From a checkpoint of a small transformer trained on Wikipedia: 10.9M parameters, 654M tokens.
Each number is 500 + 40 x the weight over its row's rms, rounded and kept within 0 to 999. Layers, rows and columns count from 0. Numbers have three digits each. The size before them is the row's rms in percent of the matrix's.

# down: layer 4 MLP down (transposed), 704x256, rms 0.0857, rows 60-126, columns 192-255
# gate: layer 4 MLP gate, 704x256, rms 0.0822, rows 61-127, columns 192-255
# up: layer 4 MLP up, 704x256, rms 0.0815, rows 61-126, columns 192-255
down60 107:473519490531446470466427514527520489501517533553479485507524452501408515539481523518471457431501550510566561467555469486462562547537495452531463505553448521513519495471492517499493490482509485
gate61 105:484453562487512535441463481511541475480479495551505499497519533538542467610535527452594489480460587491471445542545487484489381536511459569488550464450507531421461523505471523544601468494480444
up61 098:546455539464509524512472487488497509464550512495489510533520513548456516467498589534475457542534571483459488560450457515564484528473440569518533488432513405502509471513479580441441508505437553
down61 098:504538502515545453475490531536455512548442543527456420440435472521523403539432492515525524463473516502517515490599489577486500445541495508508485512524495531514519483527549508537530510524446491
gate62 094:556509500484489525432504446425467566493448556458454498541521505541491438489549500489472473534467538532508435480480489477444502523433519517412495506505514521475475529473542500522503554466485488
up62 106:565484527468498425535474528511537523481526503535535542449473468459540433486535540501462535521511499584565498451479566523505410534504400536462565492496531515476503451493460420446493474494481474
down62 105:533533486451507417527519465521544532463489502551536528485497529434571401459522533536464537399584514513526465495572529515530531531488503505470512434476511469482517459569519470493449532449501492
gate63 100:473500497460529527447527594501507445473512460514491511452519538496457474500507548475451617492563503425523489517534500442536465467472503497527437509533469491470555502482521522453478461418479518
up63 099:518521568471482507504550509510502541512529512496419476494463502480508407442520477461551488462471616470490483514507505511517461518492502461496528510507515499469473510446404447477524520482460450
down63 101:527486539456499572560522488502555456451512467537515472430522575500511507503500510458553511519494568437538550517499543555538576524457565511533567550483487550489486488484412476465498463440575451
gate64 102:527487485468514506458490570490438489499551506560491512492501551542499576521525476487503463478483517520455550492439517456449608569527459451516509442485525497495507445491499445492504587515559474
up64 098:447503498459461592498557509458529482446581499581490483548529460455403505489492595522461491483549500441406510478521486553441505525494459520524533500421520520533512495527554497535549433511530488
down64 102:527464472498484478458481482469524497467491517558488556538496512465475534535476419502551507483509455474517475527494499567502550462477421468509533478440467496534494501511587550530507497540523514
gate65 096:523471496433416541536445520447411539527537450515486553509458553556499495453518462484492540472451539430522473473437502518505538590586511526486576457473487497526468466461488481531606427564507481
up65 099:470440526438499523498516535551527498506506528475518563578502469582485438428508531472518464501506526472448500528518443466526490486505498516553500514472499434462450559577444466489408494500502531
down65 100:542511498484477460523473509420516493484445546542504403444531554518531489488501549451471439525487525405470502524557438555512504505526491507471499471567493444464492459542540499436469457513450568
gate66 101:493463503493531482517433486518557486574532452498465490444467511463490458557482523495475624467447551512453461530555508524554542448561501502494525569504488473538502520512458469534473510465563468
up66 101:496440576491521498533567498510466496472539571531475506485503413521463573416525538489511516492524532461529516458479519481480564528471471535575481483437496478469481514547493423410499514511478522
down66 100:460491456512447505466541515539486471501482421482500472587537465530534579475550501470510523503481536463513570528515486518537483567525474544526440475495514524501482489507486549552535398522543489
gate67 108:494522455437526457549498565469531565458525488494554540510491370423476516430481424429475543516484582602602524526507480523529505491477500505541453554499517507511491545533507516467467519510565454
up67 099:538523467546468493589510547513522506435508493465559499546522525474522474547473389531528446494477519468529438516550489423467506529538456519584615487540536535531500486532521501539488490567479458
down67 094:517571474545524508480490420449498541486509480543494444497513492519412487436520471485487502521466556570478542432478531505498502518567520422441463475581628502533521534429507529468549464511524497
gate68 099:488520527433562550487510512511508457533443474479543553436527507471480481533532525394379485522512551512511487511417523482512469595437472489459577501462496540503439515525482493464515491500535579
up68 102:448521465434544569441546478457469533447397503538508471395449511467504467438518490456496558513471518536472534508519499469447510499516448489504460503525451467539493451516506533483512530538553473
down68 099:544565512505481507505489460523431536501417492519450440500524439573504475506519514506463528493499475491507449448540526515538562592498444424511510545518510467515467478537511589420501488491450475
gate69 098:560458476523531475426531551502543470537449493430534585502527457526492439508510482504424495514464477563488506561546462476526506441525508583462489585478547480458472535530512477413517525490485555
up69 104:410497503561446513582497481479431477454478470443512546503495532472584470436482503469535529522476501446500511524526563453477552483519493409528503543493519520501414472446530520544465491477547519
down69 104:447565537424502489467533526563519519499459499484486505528504462508557555503531461549559463479493518495544528531460576479548496581472516436474465434550526503433465494476446537491488492486481496
gate70 094:474458556547528517409484503517508522432531444532486482488528466438567462480466583528495571409558531462515470542468505559458551495492519534493521571522503439514480422536458504508505515482512539
up70 106:508472527532583506493471503454515478536504505544498503521531549505491508494528542574473532477516557479458524470536507572455552442502449540502473514446593513458517561477504531528498441483499561
down70 109:488524562545495539555487538491467520556506546456460532552510526571457474496480537486548469473574479557415560479434522498456486469445508419441537509437512458491535526448533526545515489515543431
gate71 095:508413537562528520495533543481415476505504512505443531483534513493525494550519518449554558584499450480523516510411491489492441502534502543500443541456499392486457508544468482518462548537508557
up71 099:464466418500504524458564478453498491515495563474464493411515528551581461530570509494455493512490471474532462509505514458496614501562578509493430481569488433459506531510551539520530548474521589
down71 099:519413502536484473480479502378518440479528416437415514502538507428466492520514547450455445534479443407493573467536489535484531538444505519476470544458539495512431536497505418524467555509424420
gate72 102:431572462544518472514481493481475463350607528529439465488566530500470494516515492411517515508478460561491475520418471473521518473508562482446504480530524464513521541535481490447519497482402544
up72 105:486533638531539479578455510488514489554536542447548507456492511544492492620436530417511517506530423530520432557511465565503506498597475481552540535464508481486514512509509541531464451500451484
down72 101:514469531548502564537530456521502532504578511480506512472498564534532462527478474569482461541551504527566428494499472465477462487511551502522506496570460493514449466477586435449495439441533423
gate73 100:485454519501549435496523499457420461457460490477465520486482559492561483467501462464477469484461555511465521450523475518554476495457513456523449471493476494517566511464554501504520480477475498
up73 099:487537534480526564492456491517501518568518508502513410508473538455474513512415463531490549494487578507559558457536440505538551486459500541477573510451527499540479467508591508499436426503473497
down73 099:464545496483403565513468548492468515573483525428588476507516471451551477529499513482473473451519506564479521497578424510442507565462517510518540511519432549508490529598484496544494511509458475
gate74 098:601579496496553495580544487453533487523504445488520513498497580536591521577540466471551516455446499487459593427467488421543516490536450496458483510587490560569489481520511468494438503576550465
up74 097:580397467481453514546484532505544525487398455524513507479493462459487538509466490513470477488515547483472539457501506536460554539533579401481477479495523528431510495538595468394535491509546496
down74 097:525564516497502496483566542515529493446517523527417526484444487526534479495514451437512520501520455509429380523507479498458484458444459547518529531458492515434562520536577469452474505531467499
gate75 103:446501520538442523520456539511467513502458537510407532509500541492407493501461495499505496445517516480479498580501444531470544452498626529480412528545580466464521495472467541498480510544572491
up75 101:510525511386504474487500481563526502479537470472483532516545510513448459498516482529510484565456581461523475549542523461547551503552489469474454485455490557512490474494487456440470502568519427
down75 100:543468463498450430481522455434507566498524484405552485477497516480518484572490453484522546500453533557509535525529467502541531468510553589456555541470482484471548481529516479532514498490484488
gate76 097:535548528533503554433588526485460448553501576484471492511536568470519474472504442504455466465512524469516532391519515438462477585496462514544514510520519452445505546485532503456516559542469515
up76 106:539500501483508509515480533461483425495498433521508454472544481507428474460507412525348560446531544452483466555465507557520485505451468432524506467529477568501491490583520569579548475485500504
down76 103:492496520559471547507469558435560475448470482493507546513496472545497494437469462532559477469627460471483543553465539502483484518481399524545452517418502474565521467410579542514478491450520444
gate77 096:527506539474578526479525484454525519537551432511554544509493655463467537465494467482501488560539455495514441427465534539498559507481516551511473574522508536521489600543475442545407490448499450
up77 099:424513524520507476604505579511520565448435577569466486562505535518531500585566499524515533508520581485529473557563515487573554465513505462504494441536499508431570461476479477496517483472521490
down77 099:460501592534524436595577511436531556456445524496506483478484492437501565480458530504558542424546462495475510490559453462467531542445455489572527422583480569498502459467491471482496501445509566
gate78 109:474515526511469548494469513415497388519470492551507550471464510579533456501450541464539473553516541487562481555473590455499562502506537479493515458499507438464532549493519429499526500470458463
up78 103:451507515533475514480526526525518527527519541505579462415551491462446544544495483552425576562550518480473456523496570512419471514547572524461423466449471374520529539480505516456526511484556542
down78 102:417483544583518544469517469534419534532481439493517515520510506435517534505516475468463522487445496508420461436490473484430532545527479493405498502537500568558540487466531480468476528566568488
gate79 104:477474495457461531473586551548495424496433540496460488519578506507471522471507536509509530549509454463540456484536513482519495572456521592470439553504534546511486514522503489379469522475494477
up79 102:533490433488533468527551523486511494538432527519465413512493486445438541572497442485517483498527538459442469511486488453505453520460553481470432452509528526536500515482385541531483507544480527
down79 097:547540482536491441539520544440466569487472473515529535535436494545517535502495469506447499485510578492513448522460436508496513464437497553510506531531510459457520501452537531545519476544482585
gate80 102:517517454502490510501498395462480513562535514414397505530499512531581577485503532516525526440450471428440530511510476464511507566490557514428505489479515519479517480445495456585523460507516538
up80 103:537499502545475530506494492496541492509496419485428534458540490467484522517434486578486568456552517529499530499513494481522516444506515521529587449535521458468507533557487526460548413484443462
down80 099:463449489461507508499600548500537493510538500533515547547476544444396535509476445511555509556506485519580494499520500532472485447525462503475504525521506517590505514515514575524470472448480474
gate81 105:533513465501480471530509467554502498582512490448540458592515496458501523495440538517528566429545572559459517512494550469475494475519438510457507431505467586531468538570472519507472418479514469
up81 106:528511494498489551492532509479478537534440492480515458519527563452475483425478526500500521454533509534525482570475453462482526509506488517486562510500464503500563578466512506471499511560518494
down81 103:506487488469469473558452528491475400513509525497524479517535443524530456488500483550450560387506503412508445466416551496535471504491552508554529407571529477497490490464511563447486523510542487
gate82 105:453491524529510476431449564453474530563460545481488509506451552450507527506437522516573505552401475512587492528474490529551571510453509456476511565457513477463487488593493479522479560504480496
up82 103:503500560514546466525460467511434504543548531446508555482535582539500492565484588472472509557497475492520538521521503494496522532545543513544485535535557525447487512516489532467555496538505435
down82 101:493572535482475534572546463522524560482440492466493458501489510513542512477487476501450548447485526413474424458413462450505548544528435490544539436457529518534512491492508522520478547524516531
gate83 102:516548491546547531450525513522530500500476499476511464512528562404567474429494438464449509469479479467490550511483510523517446502470447524503510537518531577464489525485540444580483481492506512
up83 101:512439492479445443472524558522521556457562445451483467537477467522427448523463513479464500545579519491520503519455558530563474548507471550469527511539564461508450465565499505472548509541480528
down83 095:508462475504481496530514541492547472502500477507451502531474528549470537531541547568471491507486494415482498502526538422573477578540509462560452509513527389508436474498492516401499511459508476
gate84 102:491480533544455480468462518494510487518537486482465464520495504488443520527462446459522552426426547468513428544492520513497507463452462543504495495473563600522515577528454549529481487533476485
up84 095:478568519494461443479559524457497492381407472506454519563479481511534544530500525403436505556483535469496489443482476528522464558521569476504498493509437460481481532468494513463426529526435473
down84 098:567506547482535470455512512567488490453478458520509568450556535496526518418483485496422500551524512481475456491566462481441471561542537555422484504485435510527482540510459562530484481503462463
gate85 098:519534530545476541462514527487442446465497485527491514497495549486477509488471463448536513446501541564467454497464482502533427538497487492461502471427542560422508480519412502554472589518585533
up85 102:487464440499507514533509500520545473446538503488411514451484504511509574529540555555471546479587411512511428476500533501416473505439468518580483490482514493445570458544467463502447550416448555
down85 102:458567448538567499499481572531518473506535482496506496472474535497481525571544525508547536441461497575509465604465523443574522481486521483566523516473512526421550546589448475507444556508583544
gate86 103:533489476472548501572482454457547507612528472527498507463484514539512517527548463519517539467495550521502443518500493465397525527519476487510542481483545516529535466500569499445477474429548504
up86 102:515497477450546525562454521474503465504443518541563526509516427548467484518522464449504486465505514522513513553497564450506479543474443539541474440445423509505547463488509471473449458569556454
down86 102:512522498503495539554449480496473572447545515560569431603474531517468513479532480476502480521498510521538487544475452490511457516506403534439401547472469554486470481454505504526503581587502516
gate87 102:483513541523482487441525517583507528575458502522475482416457528453495488548525456513537503450529477579510508486466538452492475507528446576518528499554538497567500481513485483473461502498427555
up87 101:555481521469507568452538508502507459459509500512462503458466505569480472499451531477539432524498530459582510501430462501509517492453534469525507467518488478462460472455447480496470513463450482
down87 103:523574482528510532514485549581442493452466505456477510403513511469529534477479531515493539489467530545564495575496532479447617533522470507524537566535540588484499522529506524512486508558458470
gate88 096:566481544460502543462445520497481501435499535536541509569572492499515475493471407508477539495404506511554492545537498441498522544481463481485461541423423518488513562513553530513584460491577536
up88 097:552498513554481462455495459553537480496491513561483431494506467463514459458520531525440462484494487516558535561551466464504532467506484515526483518462492475485503469547477518513482457526532518
down88 099:536435532521456544444497444574458553549462403484494488522474507477473551410528535472547493526484497558457480482465486618524508515500514548461476556525502533544547432497467560503466483439527479
gate89 099:515534520528562504419532537491520530470506439521481523430505476438482528412428482560530500514587505504491429476507473474503421470484504513491486411568498501458366542531504504549447390505486482
up89 095:446535537472484475510539524484454512538545518428479426484496489530512492510460500506564499520601540535547560537454469450548485518505510582408479529522577444548539462515522560581530541521530457
down89 098:547482493538565477540524464517439491570465523510496559533558525527440437473586467518529514542449473492557467513460524490440586558480502523528485513483518576492525496532496537556468527496504465
gate90 107:491492541500538486507554467476514495517515430520472478466504510518452484445502493511495456426540486494479590512534489543468459463539469503511460504483446462508480506465478429573549465567549540
up90 101:449527486568530516487507599489399514583460513536461484470448522458490542527506514506468486499440480543444563476462594471550537535466470486446532475430484547457573535513458518464518487463596470
down90 102:514536504520518543492464514521503403558391420493512412520454514531519451425504519525511528450508449458468460488489531473463468513543539544537543506453414472470476467558509530555519470487483581
gate91 101:505449549518502479451502485552474566581491455465519494475478433449544542468523569529483531484449549519469483450503510511475490576547575522538455480559461546451486405544557514520466476473457472
up91 095:536504426501458412566483465526483450550450482462497482465524470542466444482511513524505526512469471549522508631519505540504495491526455483474495489473500526459525418499558485484456534496563511
down91 098:483515490473564463555485559498505470475531445452486573462508558555425449573496551527416490528463483538497481443503411426506422507531527546474492537515457487508523546510493505546474467496435518
gate92 107:489481511503511461521535565412515533487466532533472468508555540478473517501460465565442505471467544504547511493517515411453421491539490391533497536476444540570501464499503532494445480496525527
up92 100:504578497535492432511476511504500558520481568490562460478482537513558554536479450567571554432528458524536537497515420476511549458494475475459473549494529441497472559489547494479525480463457509
down92 100:435519522528455452482418447491493496464509580473555546569563482526527559508512502460432579533455471560443497465529451474486474484524479477531450508474426502522439418446437476548504554557539471
gate93 096:464460491506496479569552503478482426449525471543470467467501477566462516550503537496570459543425501483454550543476488500504524596549452464519462558416506528465465577543443515504456514510511469
up93 100:467562491435525514460497501594487521522506553465517552472508519470462481507502456479481466489547473521489465452532544461500544392471481553466509436578454498550518448472528523489482506522542594
down93 096:565497519480504517499467492512462485546455463459551544480533488418500445471483477507471552506538501526529428463528521436525530441556470491509535515487377526509571497500543455471469445524532447
gate94 099:543580498527505541516537525457514490480482539536448528515479467487507501512408487518483498516574524453557569517512512539451532506532509527488507500550511545526512485447490475444530476385479561
up94 096:536505489478509475509464481536474505546446470573547531467491511460474492539469440463543503568556488480467535490469513485484539487527531491431516484488483439459433463409493494462568554536510503
down94 096:514480471444512609514489493508508478458450549483575496513489484486458456586501504550467484494541476455512468466476540527504491516483546486516505477523549536382444477436551541556483564536470465
gate95 095:504485468518505440527522516509481494426463492487468450543475561511496546501445516473566468482522413549561567530504499528577464471458458531584513459347539451516510471531468491512516496499498465
up95 097:494535456474568477508477479481491456458507569509449475458534486514522486493459479539521500500432480453550440522538535607534492494456500456500545512427489468495484514483442482492542437562492510
down95 101:465490511473509473484495462526485441575492500550541543445441542505447529472515504542480484483441480570503530511475456518471460536534485522522555358455518436507490529508558538473465480554524522
gate96 106:592499524493450457473534460570508477392464584505465443525527499503554499468514496535509484423488505441560470491529507552514593518525454514507510479499453485422505536484534543510530481527473501
up96 104:574447507462453518474477527616542524433471514456473552557484512481503567513488481522473422538513485391482518414472539477438532457478488472551485486524477481424468518512514544478496497586513527
down96 102:495507548590475483508472471622479503504456496448467531453471616528507483533507520511552508521551431510501532503493527546453490534474540496577462493472411485475524495596450501479522525488446539
gate97 088:533435511499540446410476589554496514495466510495472461485498490429516551489475526557456491503453472556529502482499441503494445565463548471479516557463585505546417495479520510524504452491482518
up97 093:468525480496510486523467442480552512476469510465521550517494499459510578522457505522506551436457492487528556483453492442540534552514506459482407393587467450528454496524522598513427546494458454
down97 100:433475479473545541421550470529483540495487458498480547552534546535513552517484487499519499468494456456484463564486559509391532479437485442503560507542532540613421531515472512424472524515460505
gate98 106:534523432570486508559467450562560423547494473456448474454479465460554490464517544499521497499498552468466495402486532468512565535574452524484514450458531485443498502536463517493527525459501496
up98 097:497469505488474480395453494545494538480525569465511534444474545565472458553454485522479479512475456491559472483489452486503501521431499503496520488562483494452592472427480525531507506513496482
down98 101:506477494502498503509366413523462538497548513421539460482525512593465475513543491448496486495447471523542491544491441468446545487441500449493536508478524448482615483420544476516525531437528447
gate99 106:489557485513510452454466515466568550465502492436514503473556492516510507479549468462500524468437514491447533498474423556567461527536499522473544480537533534453535533464462483490504486537419522
up99 102:518514498548570458565440460498476447465517536488522476468538509441459572537449483475548401509507492558489575499513479555500551505524421500505455479507505527485485540559523521518485522480414514
down99 103:535569494463513535557473536437499497432568547450433504463473461489532430479509540509465492553543562442460518557499466563546576500472522551453514503506528512482486538501446458441511443483473562
gate100 095:495461547553447481460504541489446550540482456564528495471549560506476519430450523544515503528431578445459584497497533510473572503477497534475563505529520530427515439473567448384541583519560443
up100 104:544576463514471572528427475481483520491485515518583451459524443497509413488504587528511481538558504528521458488520509544438480537446539517548530491474555524489435454572497531473472473543547523
down100 105:515591512431490475501504410505571570476515499480495563491498452506569546548500531527541482494561467547528464514486504519486482517543556424545453518536510506521396537481438547512524474556496512
gate101 095:453496492474467507537449487453481481473538471508493454528531468533491483540455525468484468549498495467450539440536510450489378505554492495576513531456479516476483494518502458429425527518489484
up101 097:468513488434492480456513548518512457505404513509524490476493506431457462393476498432481537454416565452449497500515500508518563504546539477476538503525525486510486539463552479425488490549456473
down101 097:550535475502460555405513535498510456497495523576465490415548499541477515500513481497452504506482534476575456569516483467466514488564531489473510559538537505567507441494517496494552552509557516
gate102 097:553494431503507527448527400473506471515511529457492409462506531452513468461511434504443484537466484535525474446571505555582486456387511554560547516526437541537510458456461460519533431533501490
up102 095:524495555436478561460556508435525569484570480447535429485556570454475492533574488483454452528480516478570509497520477535486512444528459557464476460508505478541459490538512455474588507555420412
down102 103:536516511528490515494552469478497562505563472480531472529505417458538496555457479486464495427446438451527465532511538498467493489524531405560465470660430535535481481540459542515492500502471478
gate103 102:561464465499493487474575525525487515488467483403570532386541451534532492468505438475459455498549456476519526505541535492531529481424495468599522436511554526460528490487483512457475501514460503
up103 096:433479477534421529460598478476527544560496520588448555477477499520437438485466527459525445489581574511457505594483457547450456468529515510509503490450429499468486473428486565598506542444558476
down103 096:577471549553510507482479549471539490451542478509562444520513445470530491520573528538438504548455539529575495521529506499551510515449547449500510528516541501476537458509514487407578518499471475
gate104 101:526596451564509458523493578529455583504465532496546497417493464527539512527495485479522400502461430419517391492534440548478455496398581522498508503537503538455531531511490455468502517460494480
up104 098:483482507494519487472528408514471462489562544520540437513516535543581454523491468500542462513514490432481541487505529536510513492582422509489523452442523475489563498504516492560474470502492550
down104 096:467516531563628535538481567519460552501496531516490492450547544496526486505524494420493435535524482519574575536510474545424503539510455449563490485555534533466534479490498461495508510494508392
gate105 103:493510507447519539533491438509480535528494502443538453457491567415494482543467516500491587556496477521513508472426562506477548506458516490518450496508536484534436430502431463526462422501517560
up105 105:505528479488407506511503523565516504445431538514511549431398537508503412446545579481568454549529453480500434459484432519444456514472465468516475538480467487444609475534492469469451456487518489
down105 106:491493510514457579430424512464598425519534475475485542516578483524481461511530446533483498497373529438437490491473465481514522532458495535491511542474480454495491509441575502523455474494523418
gate106 104:452529525551464500533560513477490479485444556479525512461463558543474494422423516479503469457483515539474481480550544471461569509542489514561541521497483499482484465479529502465532505537456489
up106 100:444522482445554498501462481513544549514470547538477546513467482479467482401494545532568505553483540478507555507458464562474459438450567535491475507508488547454408472446426490452569517538497455
down106 101:429498468494509476493564451485528523584527521435520471449454458547475505481518478549459482515535516565472529570503527568525527464462468497486506510507489493420407530466481527470470411568447478
gate107 096:532487488530420557525489542413448541499460543467546502530589421464511566517481477563481465545513573476485448465469458442547523485462537516562577478550479501483515477505543513565531534540517490
up107 102:499506480519444531578551519447460493525438499506524530541501564476459502501461585500543414548478511504468504563485428530465530503544468446458488535525422410513485526451521479481495518393539547
down107 102:481488525535427504465493493513443504449543449525475524577521532453486501482504499487549475495542470521474554523421427526504496519531432501438501457471470511583498495556432420460516476443523522
gate108 093:454458453489479502410509455555498412449519529522457543471533577442528455490482478491418508490523543542537486560544523554514450473501515536467466511453510509494512479470514435472531533454583512
up108 090:565522519535481480461504485536492481537457540488467492453551447481493474510497489525498469482471515442550416419525563534573497480511459495496527468506565542504487514519545472478537430527470540
down108 095:465479459518471548472430480481472484499519415488543515541468481547471464494461457493527490536522536426507576476479511507449517479522461541401433446490566486563590512528505554496534515584431510
gate109 088:511545581468548547507500534538461521510476409426586503509461491547571456465440516488515482447514483517495530539456472491487542389500574483483411572442491471525493463524441517545565474470449503
up109 094:522514430449459500470473469506519523480467519581485558444500514470524562435553384507449475527489461472511514468602529469525474489457476527463499453592462499507490528477532461477456469569539572
down109 089:509520478451459546387507468550492507530577534450522434430498492454520485514510501508558501495514469469532516499481506437559519499522485479509506501602537500438450561502559440552534538541533516
gate110 099:502546511452489483508470495486464498523478475428532516444536501470532532467480528480569542505516493559400474482413532544523461455477453494447505494470449514476448552516554446566483484540528490
up110 095:513527557519530467505489493533526541446504524527455557457478492533482512451501510526485581426523568475527460563545549515554537513528496520538533489489510505445489541569568537479511457451501532
down110 096:471474491507428592442436514464516531471430533439516531489516523471570511572483522441516508488542478516527559522540511599441520467429482526489493548522533487577494481510426458567543504432517523
gate111 096:514532470430489493443462526507514487492485453455475523491530482572427484503530442509489531480550506437476537538490501502475445548418581469535500520453545508544462457480420508483499550485491563
up111 093:515520514469488500481475511528544469512531529432503505470524500484486480430608488543520464519459583508449535518441525454389520489511442573527537548441458546572500450432544540528506460507610511
down111 099:495501499511483564441485520570496511556556533479526611509489565497512518523495473488559470509503589484441480536455441465463492504459536515498523473458435454493500507498441493471580506507559524
gate112 109:475455530432533507452440580515511518505531558463521536484514556552504503443496489559471554478556529510514479518520532554532554540432508496482470481490523517479496576490475519533560547432452505
up112 103:525520518420466554413518480533464425541467441511528511465478473578519455458504486473500528494554461470476510567540536442506457495522493534534469499550484505500526528491563519573525493501465605
down112 101:540491415571504514504531473503478443549489460456443466578476470518499512459523563519540485436481473435541492579559499499469492472495459484572461566474474455537492458503482488572490574473467589
gate113 104:438552525513498599515483508540472509424533470534571510470478472508498475538502525457507525438503473537578535459456505505575534490500445528483464520488427524462541484525547511473475487502436486
up113 097:481433545470433496487428546486502464522475497487514589510489467522471570478523464500470508585452487551475509594506481485553529545474513449513455470490565432571451530531509532517448506502508527
down113 096:448443459512496445506558460525466402526413460524570509484481472482495508506474509489503572522496479559506557562499497487415522494547498523504477490439583463579462489527520516493526525479556491
gate114 090:526487449519529542499474447416535453451612432488436520494458474504503472493598466520442452508462438560443518523482525504457452493483485541539489539527534521522504560515544541528532462524622475
up114 094:496543419549421491540492516505456538464486494462478501524448549555535530495511560513542501603523546544431501488476499442512528450539514496550534527510518512489487485488502495477564426520508516
down114 092:546493530537534595571482537545541512487485513522499476459535499439484524464509382601494507453553498505417419468454499525498536481540527486483465500482486495477505541484608552504490507475517494
gate115 103:468458435511542457510467481461581443518555567506596490531455463465488515429481472469469532538462441462494512544480516476426474529481504442471513488505478542547485476441536511446497398518510564
up115 099:440461490506540523565536443436562520507510511568513506549468470496507516483480428499426535536555450469497401470516535510427518396533567475575476502545517554519426522522590466497492502486564470
down115 101:516506466502506572456490511486454504493483434562470405481456429519486485437569468421482484497561551529478451476470426465447529479482408564514488518490562535499497513497499481509498519486545525
gate116 102:467567507487467496473481517494453484403559489520579534465501497538496540591491536521463529554461441425473519474543424490543437492464458514498518504622462443521465479499507543539373522503505517
up116 098:548555494586425525605514531481546619506515473539544483536518507557475548501568495564535509466416469448498523467458506536477541531502502487546495499534518519502543441473469508447509443556476470
down116 100:535492570504521435488418505541511446474585519507581404500508499548496516468523451522501503489439500520511464472484537458508535476502468553502433495437464505498595519444511465493500472478497498
gate117 101:610504500521456532489474487509507556595463470492481517500445516493477509490452528508514469510466542524555489518571452513450534488473486470510496456498483498498473564465516389450467545565511518
up117 098:480501547498519523558543463551464561466475537508417555501541493452546513593519445504502487534496472509525502540495547476521519518544537480423536515512524516455512412474419481483447432423466443
down117 099:546534493534412570455443525524476510534435484506463511535459475519529552509504540533497562506472488488533501548550515467526471443480541487422467533520480506482575583564500521520478559484504455
gate118 099:526438528459528487516449455527497490480474465490508387482465448474517498487475555544549515492532479529528501507534504479551494506472485535558540499523520533453511553411495607501499505510506538
up118 103:508507431593498529475514480531478525509509486545562524510445459531557525499520465443449488560556535536483470541473578537463479463464477501528484484500394491480493502494540442473509441584528453
down118 104:502468493495426437496525474510517499466468528458536518561484504459474487539494472486519479481526522456458503482476558569562525408524482511509548483507502510463503449437496525547464488540555517
gate119 099:494519538550491493430531535485451420563544438463466455461446529487540534505479533506559476448464486492544524492430535534528549542521529528502511527495530506581463498538567530476482536443428525
up119 090:383508544499614454546512478516525517540606507415554435563531492558472455528539569565524555510539455518518480552464492545486615540522502512566471547465429520519547540511496453508450465499498444
down119 095:487480504496512541442525596531497455448613498566465472498406490499589452523521533491478510589473446550475481514493537539451494476534441448448522499507488419527482579467587436467519472499481485
gate120 097:504557434570514539470545472588504474566475484430564455534467523521465493554462471545497480563573485480508437464474496562451487490471487449529467474520478459487552518461542529488527485480544522
up120 101:536506527460474505454497498505440454496444506488426511499528470468508493509464463515453457510483576558425482466510507420531527455518442474524469507500458507569547560479388465470375528515486523
down120 100:561519483485458470555505446497542466520510525461485499513528538487553480532514519554504491457491549498529512486468461563483496497502403522511505524532524551494426486472488497430539506554554457
gate121 099:545530498504484535551610468536465539482557467536536481537489537452502457448529489496500528437530553422542459441514488518526503533489470568476455507478484474510498466513479518455524480504455446
up121 095:518534439452515515497472514524552539420557516510552447478496505468552452417528443500530562522605514515507477491482493529484415541544546480515548579516521553453459511485491484521467483564446503
down121 099:493496494490531497523527555560533501432563483459515506449474529454458465398493430491561537495505546497460486569490549573539437538458514456495485547498514452506479571522544575516482460472494480
gate122 100:535577496530527534513535495552432456495565552542557526541502471495537472590523445507502534531492550434453467481522458459504502539506479554486451465470509497440461487424513516500541592476423472
up122 099:521454521496522499571555491464431528467481514578452526531488531498487548535514497511451474495508447499486485448390502462536451449599503451553494487499536485513474561474497458502534500509443477
down122 097:461488518524591454520543502509480479513476472507527546512537570472520521553504536536532509561418485475548482466512532493557499552527436515511478469481515414469443538506477526496537496457451493
gate123 100:458504503569506505576492566478527486508456537513543515516496483519520530563496494531508510487537545523479501474506574423545538517559409471441551469505554506558594425547495481507489500549460457
up123 096:558568466568456494465461502476477453523487546570525505498554468504480571523489558472463473490463506443512524455463477547472500491449457539519497524587545547504497594476470553514466544543536487
down123 098:497471483546462512458557497560504455478467513575553474490500497510507536488530529519543541467513587446457497480441454552575520519573418418495442503505508525478525558481494532502447509552524451
gate124 105:428462457510489458542454468520455510573513415541534504549465563493431527566565522474509485493500477476494549508524471524536501463503520513503515550412373548547476523525477518488529535442513602
up124 098:477484504469510540488449458486490435532455575505582427563445474443544521430559486500548531539449502527478468464452498492522459483492481510463530501477420541529454594491596562447489534517521441
down124 102:500506514446502518531472454577530460477502517465526411484561539520541513560544517469533538510481510479431549486476484512453435507532495479479522486507406429533484507525437433527557448435513464
gate125 100:505518520489481483469541514499465484502476530511471563522469537484569494545462484470581447501480470481458534405488505458426555513487509514406506521487564493545419482515429520549469467378469505
up125 094:465480517498428512468502493494472484592504527528511461453475398527462450564492487522493499517529532585555528548559489473495540562469588467521539519520528460465518574405453511456506534451467486
down125 102:481488514481526456473527505527392491554488507505525534424477456434538443502505497441476531516539400560450531567478481499507505474438540429439488484535524504469528509498482512496574537505413388
gate126 106:403485541486509441504522548466473511481582517508510449472413529516452544567534483481528573536545483498547494460528504479501517521529537539495578505433485559537463524527449517509516519419499572
up126 096:488471522550487560457514478492517536553484478488530502503496478510493511538448557549454447549531596478458505482518546467497444467471483498497531409511518448498540545439579499428470529539442475
down126 097:482481478574440489545499490541458565544631455548555513544526491473488467501527435502494557489533503465435508481431504460573495485557537457504542503536524531448486506490499554491492583454448484
gate127 101:480488552479445534489514545493481556485470517428471479478522538399585380511449502523569543483469566572542451478417532532522525481499517501503490514430524514522425444543536486467497512498421469